Part of a small language model's weights.
Architecture: RMSNorm after each block, rotary positions, no biases in attention or MLP.
Each number is 500 + 25 x the weight over its row's rms, rounded and kept within 0 to 999. Layers, rows and columns count from 0. Numbers have three digits each. The size before them is the row's rms in percent of the matrix's.

# up: layer 5 MLP up, 1536x384, rms 0.123, rows 482-492, columns 0-191
# down: layer 5 MLP down (transposed), 1536x384, rms 0.116, rows 482-492, columns 0-191
# gate: layer 5 MLP gate, 1536x384, rms 0.117, rows 483-493, columns 0-191
up482 094:495483495485515508510491486439507474498475447515491499502490464553463440519502507472487478524484498519508502516500487503522485511511541499513487522507508505464546511518537499533477498552508502471538533479484532503503495484474482468470488516532512497490549515490467523516481483491459512485500492501498484481477460496494558468498542515531482552553485486474499489562485481476473495499588538530493518522511513488495479510505486536495520496422505522562525537487480531525487495512496481514506480500488448487489500508485503494520494511467560514540555509502456523470516500496460541492
down482 096:482492523496477549486554514500502526472518524505513497465540502493525446484502484523453530474465478458531485501462507493473520533544451512531444448484487529476476513481535506467507527489500493560523466499489492510489519484513492486513521508487510486489453504553539471484526443493457503528475535476530517482498489517545488525495499538480520485490480530518506499519478507519490502469463526481527488522479552519504471473495497421542522487533485506485484494479513524465456516508488513478479503492476492498511489514478494512500502529517466485525475512506502492541463482532483459501
gate483 111:508544500528514489550521514489486501466478514482510504491498471488485501510509461506553469521517461540482515489491457520480506540484518473508509498487483481444502519496494505482501488517479505523544489515484486538514479522481520534517484522525477524509487507513462400496482456527489486480491498501442533514514533481485483502464493536519503500529533510509515511499472487463471529510474450478518484557476502467509504510498500449479506482482492509499537520516507508484547490504517516460536524562491500510495480520482532489498533537498538484509493459497508483509481489482454421509
up483 111:471502524485516469505534470498485515507501515458538521469497449470465471501502465482529493508502437529486509522508459482434481563467514522494505517520505488470505499547512495509524475519492521507528500508490470525516466515555518497500493542528505491538517506513498434479519477504522501511444509490454547510534484410522534499492500502536533489488497525487507493497499504512477528517511428486510490548478512446510529522504483446456520506489495495492508515534520476437537534498502551470536496524481492504469501536465560501529467506503496509528496449511539520492504510522484437488
down483 107:498494463495481509512474526527498502474520453462526505494484460511452486471498514458512491511508536483551489464474512467513488542499464520488515515465514506490489509474509527522498514492508525450456551496495524528504515469529494543520456431536494523479513495478515486497448500497491494523495508544534485483486460471491522511490536469476533519476506466504495521462497500514489476479500522457491500467532469494446467473519485520474508572537516514526483518539491459421519504443489468505545506467503487503479511486505506498507496484533499512472531507517473494489534508470483505500
gate484 096:487464515522509503495487469534537483476539504505548515510514509500535533560534484541502513518503518527507508518506488534493496472488472478480496460491479454513519512502541457503508461490510512529479453482491515515487455510517544499495497450461503493507483497497476541478530506566497454445467469484516452475461443482499497546497538472504453446508507480493508513502518477514501479519469484546488463488501496471529468529534474511529537516525519509465537534481518520505505510462523439482519496455472484524465465458510507508480513504521468469529496477500470453507508482523478516521
up484 101:503484498484524530470494491503544522533500481482518479502474517435480515497531513476499518484502481526467515530527481533508529503480529425501549472469517466481482476574494530528524510534499495516510487534492507483489509527474490516489505505516538461501541506533562571530466523485538476503490503501527493485479470521488523479522523479528475524503541466505552530515505531498532498505523529490504495522489503469508509521546494525520483477504488459446483517495485518471501479491499508513498509482532512480499505499497488543500538477498481521469508466515520539474517519495498533479
down484 096:505468471473467481514539460509484495489532491517521514526490496539528518535523521508486516515455503479517523530510520526449497517516476533485468467485491500501492498500470511485484467486466508480497490496496523508530458473526488498506504512483495507500499433505499547485543533504468471510532497519514500485506522522541461524502542481503511489516529495486439457509527442517536509510507487484465518488462482518535499448500458520495518528497550534530530473479518485513500534514526520513476488451449473464504502490530514503450481513482491509516497494517483512569527491503520503484
gate485 092:500502476477503516516498510556486450505511493513527474491450499431483517487548489489492514448499497472505522507484459518537500527475528495520527484561512526501532490479501496553525510517479483465470499450466508487532518518511519490506496498478486485535513533515515481507542542525489455484497511500495480520492534508505582480466515526512507488480502488523468479448500499488501498499503473493518470482467477516491496504497519475476481537491432496504508536518467554524540573469483516530470507506540500527503507521508512505537537540473519514542514497497503513479483477526513509505
up485 114:505484501520495498507544490454497541477493490477499506521539511560519514512485494503516498545487497502496516503529549466472487473527461485470499499447469474507468538483511521447490495465537492542519489519541494502477476479496491505483492512521523507485502461489501513471463455500536536515510486477513515470500484513509422488520487473477516505497515511463540497547511497511504509501503484513479524513524513511500492514519494536533516459524572496485487477493546463466459438509535436455533512483456496462468507457522469510446484463496495469479487483484490481504498542506487505519
down485 099:456481539521537498503477482526487469515518525530513463512492469505479508474500521497482492501492481501493492505490505485517476510512505520475498509542518512489555470526497494525495513507521492461456510483434508483522526482513514510477488551503492515552499538523499482488513517477560505524443523476469458511491552488545503484477526495508512488490490511505472492489505490428531541503501496477492543484504521499470524507480536501441487510514466437459490529564493528493500533508491481486498478491496533530474434499490540526480533479530485542539518488498459505473515516500503490485
gate486 098:486491472470502546476497525496501500492524508491470503457513488532497488475493467505505494504533456496516493493539527516520457502523470469510495483465488476441509506471486473481538538484522499482545462530545490517484536478482462480513457507510488533483487531498554481462503503480482535515517490530503528510512457504508518554508532500509494471512476471486496478530495483502478538472497527546505516483509508511481524514530476479521533483521482524490508503450502517497495521525510534509493505540492505498508520494522465543535492478525455523506454493533536511519511463548507535512
up486 097:536503515535494499490498537519516478515491518468514508459474515454481461484505492476477500476490468493497496488542495486484474456470503465519485475469529456470448525484524506499519479534477487491521482522519511507482502511504522487499484471510475555500465526505501512493448535488459518461444506482503518487526504470525541516505489477482475486458492507492477537505521488510506502510497470544495539523493503501471490472555498486488488491485461535424509489504489485482503501542547490520502503515537489531521495468498510503492523468509493459534493454498470522550504511487512515484
down486 092:463521476501436501464475517478553527494490541476522475502504522468533531534463492536495524459542500542513479495529502495503433536505528512479503481502499492516508471523481490518493536522549509466524486488546526527522541513526544538500455489461484482504478514522569515483516488514516497463516522546509500504497491502515493479531507515566520496472508510498416490498511503564487504509481491519498503466520495492489481526492474497477499539523498514491494534499537560508487527528471504527475533527525471486482495509465507502520504514449472536505487515513517536543492501487481484497
gate487 099:471516489494467586455479526509502504484473498482519546514518540473526538502506486538523514554469492416552509474498503516513508515524508451462483505497482535499485485508530542479508483528468499524495464518515509514508459505529498493466483507471501542505490510466482467486503528505530540484490510521496467514532484475479510526472481511465495506495490508524506502512502538450487496461561541478486473482535497493508498526491487531478494491497459478524508497501468495505498440526475506420503517495496514507489481520517496486501487487541503503476488500499478509527488475487522466525
up487 090:477546515450496497452502513527492535492479549513491553515554506494539515483487495505490504512507513451490534453499509504499535464515483462481535506518501500465480493455489502521507548488494485472486488537525514497484488518544542519511534514505517512505466521469501485525545497493454527520487499456517484486517466448487491466466527481503533495468500507523500461483510546497494482459519519441541513462514477471506480515488484552519471475520521522495474493486503509508539504476461517525486501535505496500534471496492513504488466478505490495498509506494511476452493484487470533521
down487 094:484462512476468503475476522506501504495484517509528495516484528525438514508480485510510488490488523514512510493491532492528509524491492529464476478505516503492510473495527512441459496493506492496536561473493514510536510529565532491471481499523488505514497476493495474476500520526481451476512506492475517505497500368490482493457500494456490487503507520501473503523519510517460511529505497493467506430530523512528469481509538513483496491528489518488500501536484536527493481518452561507492502513529488515501513528501504486533502497524498503501509499491455478528479490488469481497
gate488 094:482514486524512502476503514469504470428491494489532559506487488524506489474514507512512523518526516488514497480523483488488502449552492507494518522563497458496483489506464515507531510469492525571482529461500496479526483517531511504496503501518538483505505525529475418479468522505511527536539456516482511484516510467533493479492503491501491482503492484523494502452507500480498482513523528546521525505497480443477476526540530500509475540518496478505536489544526513510452479460500492494494514530505509550492479540462514514550504510505472511485497474532507525522490496549537539519
up488 091:522481530509499534463520525516484518502535506498499506497512540489484529486521527500510491496531474491544522470478504499507494499500513543532547534521477495477501540555517479462501480544470500517503461452533506506502536530474516526515506513486530494476496479506520554527563531479528495507486493507478535467545527502519502530521541495474537534491503506492518544491482519544493499481524487498494494500476508516458509481470521464493520495497494510597504491517465495558561527488484500470491500480464509540502513500511528492513491521517517540477512513460492520512535480527486517467
down488 089:483496460485465498494483471517502490488514483510514496512493508482524531511480509545494496539468467478494457486505489525527494521512483524462471505445492518453487471455507481497478546498489509513522486537492502532512481496511472477458469542465488513493463529502476496492490491495464494477512484468562482523476495584520516493507514535536507512495499503517516450516530491470464489468474460502458515466533545504529544493515466488507494462518485485381479540476500517466490523508494513530511474479527502512498489531506523515483492497516550473509507515475456469542525483452486517507
gate489 096:500486535525477459460514536505521523512493462482489498489500505508479496519491462470495533504497506506496475476557477489498488440517503505515533500502516482500540551531520512481552519516443473495523463509465490485477479516494491492450483503476481525482489526457480507502492495506510518508516477521503456519455502514485473476482451481448483475500495471461501507543552489462504473521496511522513509474487519518484506475495523445497517526544482469514521489435469510519495534491470438506512477508472484493500498503504463479475500512525504498520507511452440509473496497486501557534
up489 097:456474515477481505439466472493522503511483510468509527497541533495488462498489490472513532470510506443444487451533496542532511509483484466513483436512545458507506510516517463486506511515466505471496517500505465548470448487508487501507456523522516490478516501535508478505500528525514488520531500515516500560515528518512543504479506520505482454485450486469474483485525454511472520516478478473513475475521534485499443533452532532528465480516502489515550480511496484559484497511497507534529511536489451501471516488469501495490471451492470472540522521488475543534499493505533518517
down489 094:511509482533514501532562471532503517498522509452558452488441528478465487546490555501476511553479467517430556517492538460489488492492507535531534540488495515485508518503478517503515497531495525497504508508518485494516536547482498550478471508517486490510527481493501445527458511499478492482451504496435500468517497495502459507494511502491460514506506522467516524520496507529466528495515536506475500516447500522453501491520518499533527552502499513518527477547487470542480473514540497481513511477453494504531478486499520506521504504533474538485520506503484489522519484516496485477
gate490 098:473453491521503545506475504537555477465529452482517528469498545485539538491500504509483503468495457517477503528465565521517539476535518508514525480489513496511522506455495481496500458521482459540434472480507427527549501482472517495450471546532512542501512523514517516499544520510535472492486470550530476502548497530527504498527527520509520519514500525500471479525503528546479492491490479521484521490477515480497478529505545518504488509536515520496537514483523523501491536489503543464457499514474525533510507513519485520502513517467520469500527517509502531500515465466488554504
up490 104:491506463486475477463530523475506475474469473437500512476455449501451518486482528543473485496420536521521487451487414506545530482504450543519502529498513522496465509533521539481520509521485520492492476486438518430453486512482496492518482503466517500496485517479529551499520467499504463523449516495506515499535524475488479496515498498482488502519503516538486486500474512475465533488504478481499496502524503483530498493493501500518566486503554503539469503511470442496481498507495508518522478479513522483484514493471529504519479468468463509523503459503518489541507509500480492505
down490 102:529507496535495533506496511511476523555489473514522486479501450560497476549493474508470487523464506512514525533509539471517541495513544499506518549479510525465507516465530512464510506530544518476516443505499463473501499511498495489487533493527468529516476492509470489511513493502501499433448482478483470482488513488491535487525481483514520502501475475510497545489514530496515462487506497500512491564490468508482538505545521509510505509511524499479539533503450494469511480499535522517475511490551463515525506520482445510456495487531484520482535487518504493521504511499512481520
gate491 104:513490500468449484507496473513540478482502519533496482483518484512514452434569543511485512510485470537510548482506457498485530514450485432497483485469526553517487562452500497502510491459526494469490517496514543474508458526487482526503536524511556486528496516496535529530467468535506513516450513498509456498490508478485492485469496497508521506515486474523508485491516489472489541497467517467547474504507478520463514523495482510508514522522472477517484472477500503524511527544433502511507472544507506477488544435489554583492510491493507516490491493511486458533496467431496530513
up491 100:535477508525547534524478494513514474489488483533521519485485480577487489499479493514492527534465499481494458542496528491542493500511504487506535526512499454478503498521513482439518467554512503549496516508496496533472497465560531521524517497503494459515506500553485457489462481482510467489478490538502520502515532506504527503520510444506464516483475527524487494521500501513516477482518522497489492519424511539491533512476516518511525527508490496487487499533544460512491469463544478491476501552500491502522523522449485479466475533527488509499482502462468544513521493519459462466
down491 103:530535537488470487491475499509474556486541483520472501556498523474493540476508469491515428520513517494506502498463514525507529490469480492504476514538440498508495508456511484503520533493503527489490485500509485480501529517488494475503530455474503541522508523505488530522510502495480507531520481445524503520517458544493550549502496528510538490508487459526489503505517513529524547461517489511490493443562496498526498508504492495494509454492492483487508486541505537506513471474504476489503502508533505511486512541530423454510525508484495499529502463517505476498471533536499506514
gate492 102:493494468477524517502461456503537502505540545494476486483517486498498533483462511485482514504528520487496465494498507469519469463451476531501488503485523496482492500540489504455474529487507430503487512503453522486529523519548488511476475473531492516509501442490508541483505518538492486489548480495505540498509480528507477498510535528450485478539507499486517536541512518490546501479517526510487472491460491493526485492519481494469496523504453506479559528468490494503518541534491500497508515497503488459471520557521515520476500475493565512495483493484466503490481504490475525477
up492 094:499530497499478517473491514480496496542501484490503528536546471491535508496487517510528507508443507511501507502499512496493489450501518524486503443498506514533528488528484511511536493512509518568514521519525494494543491518545506532535491563488475511498520516551477492493517505511467481497553462480470492501516479471484488526518508496509524477550467525500474470479530483475486506504493489524511461505534531458510530462498470473485517461474541543483488550522513450493455519519506455495501504499490552478520473467473498467487454483483482515517512515522487510497496529506483514478
down492 098:497474464528502509490498474520507504496516524526515492464502465528463489478524481576513489510522518525492472481498506489473477469493438486468479492459491520487526567501528476481471516468475471467501463524464482476500521492496478498466546438521465549526504471525517495516472528509466483490509497510516528506491535501497496488521503555477479479452548482479514499509467529464531462485517533494503524530506485517525486500490500447517528522495490529503503475465516540476479517480496523521508489487494493516487519527531517527483481536517503470462457527490494544511513546528529498481
gate493 098:521546488439487520444482500465505543487496533497485531513534509453509533466486506523513512487493510444483490468495458503484555487528492500525507542462474460488444520518505450514477497485514487521510465450489485512515488506472558539554497464520519531502467547516520537484454509478534485546524469483521484497536525501479457509504501531549478489468500531485516472471494473502489491438510508507496526489493503495537481562518511465473537502524468498496497521524493535509512518484466502500496478532544503487534548509492519521511484530470458493504498465495542501498466518550482538512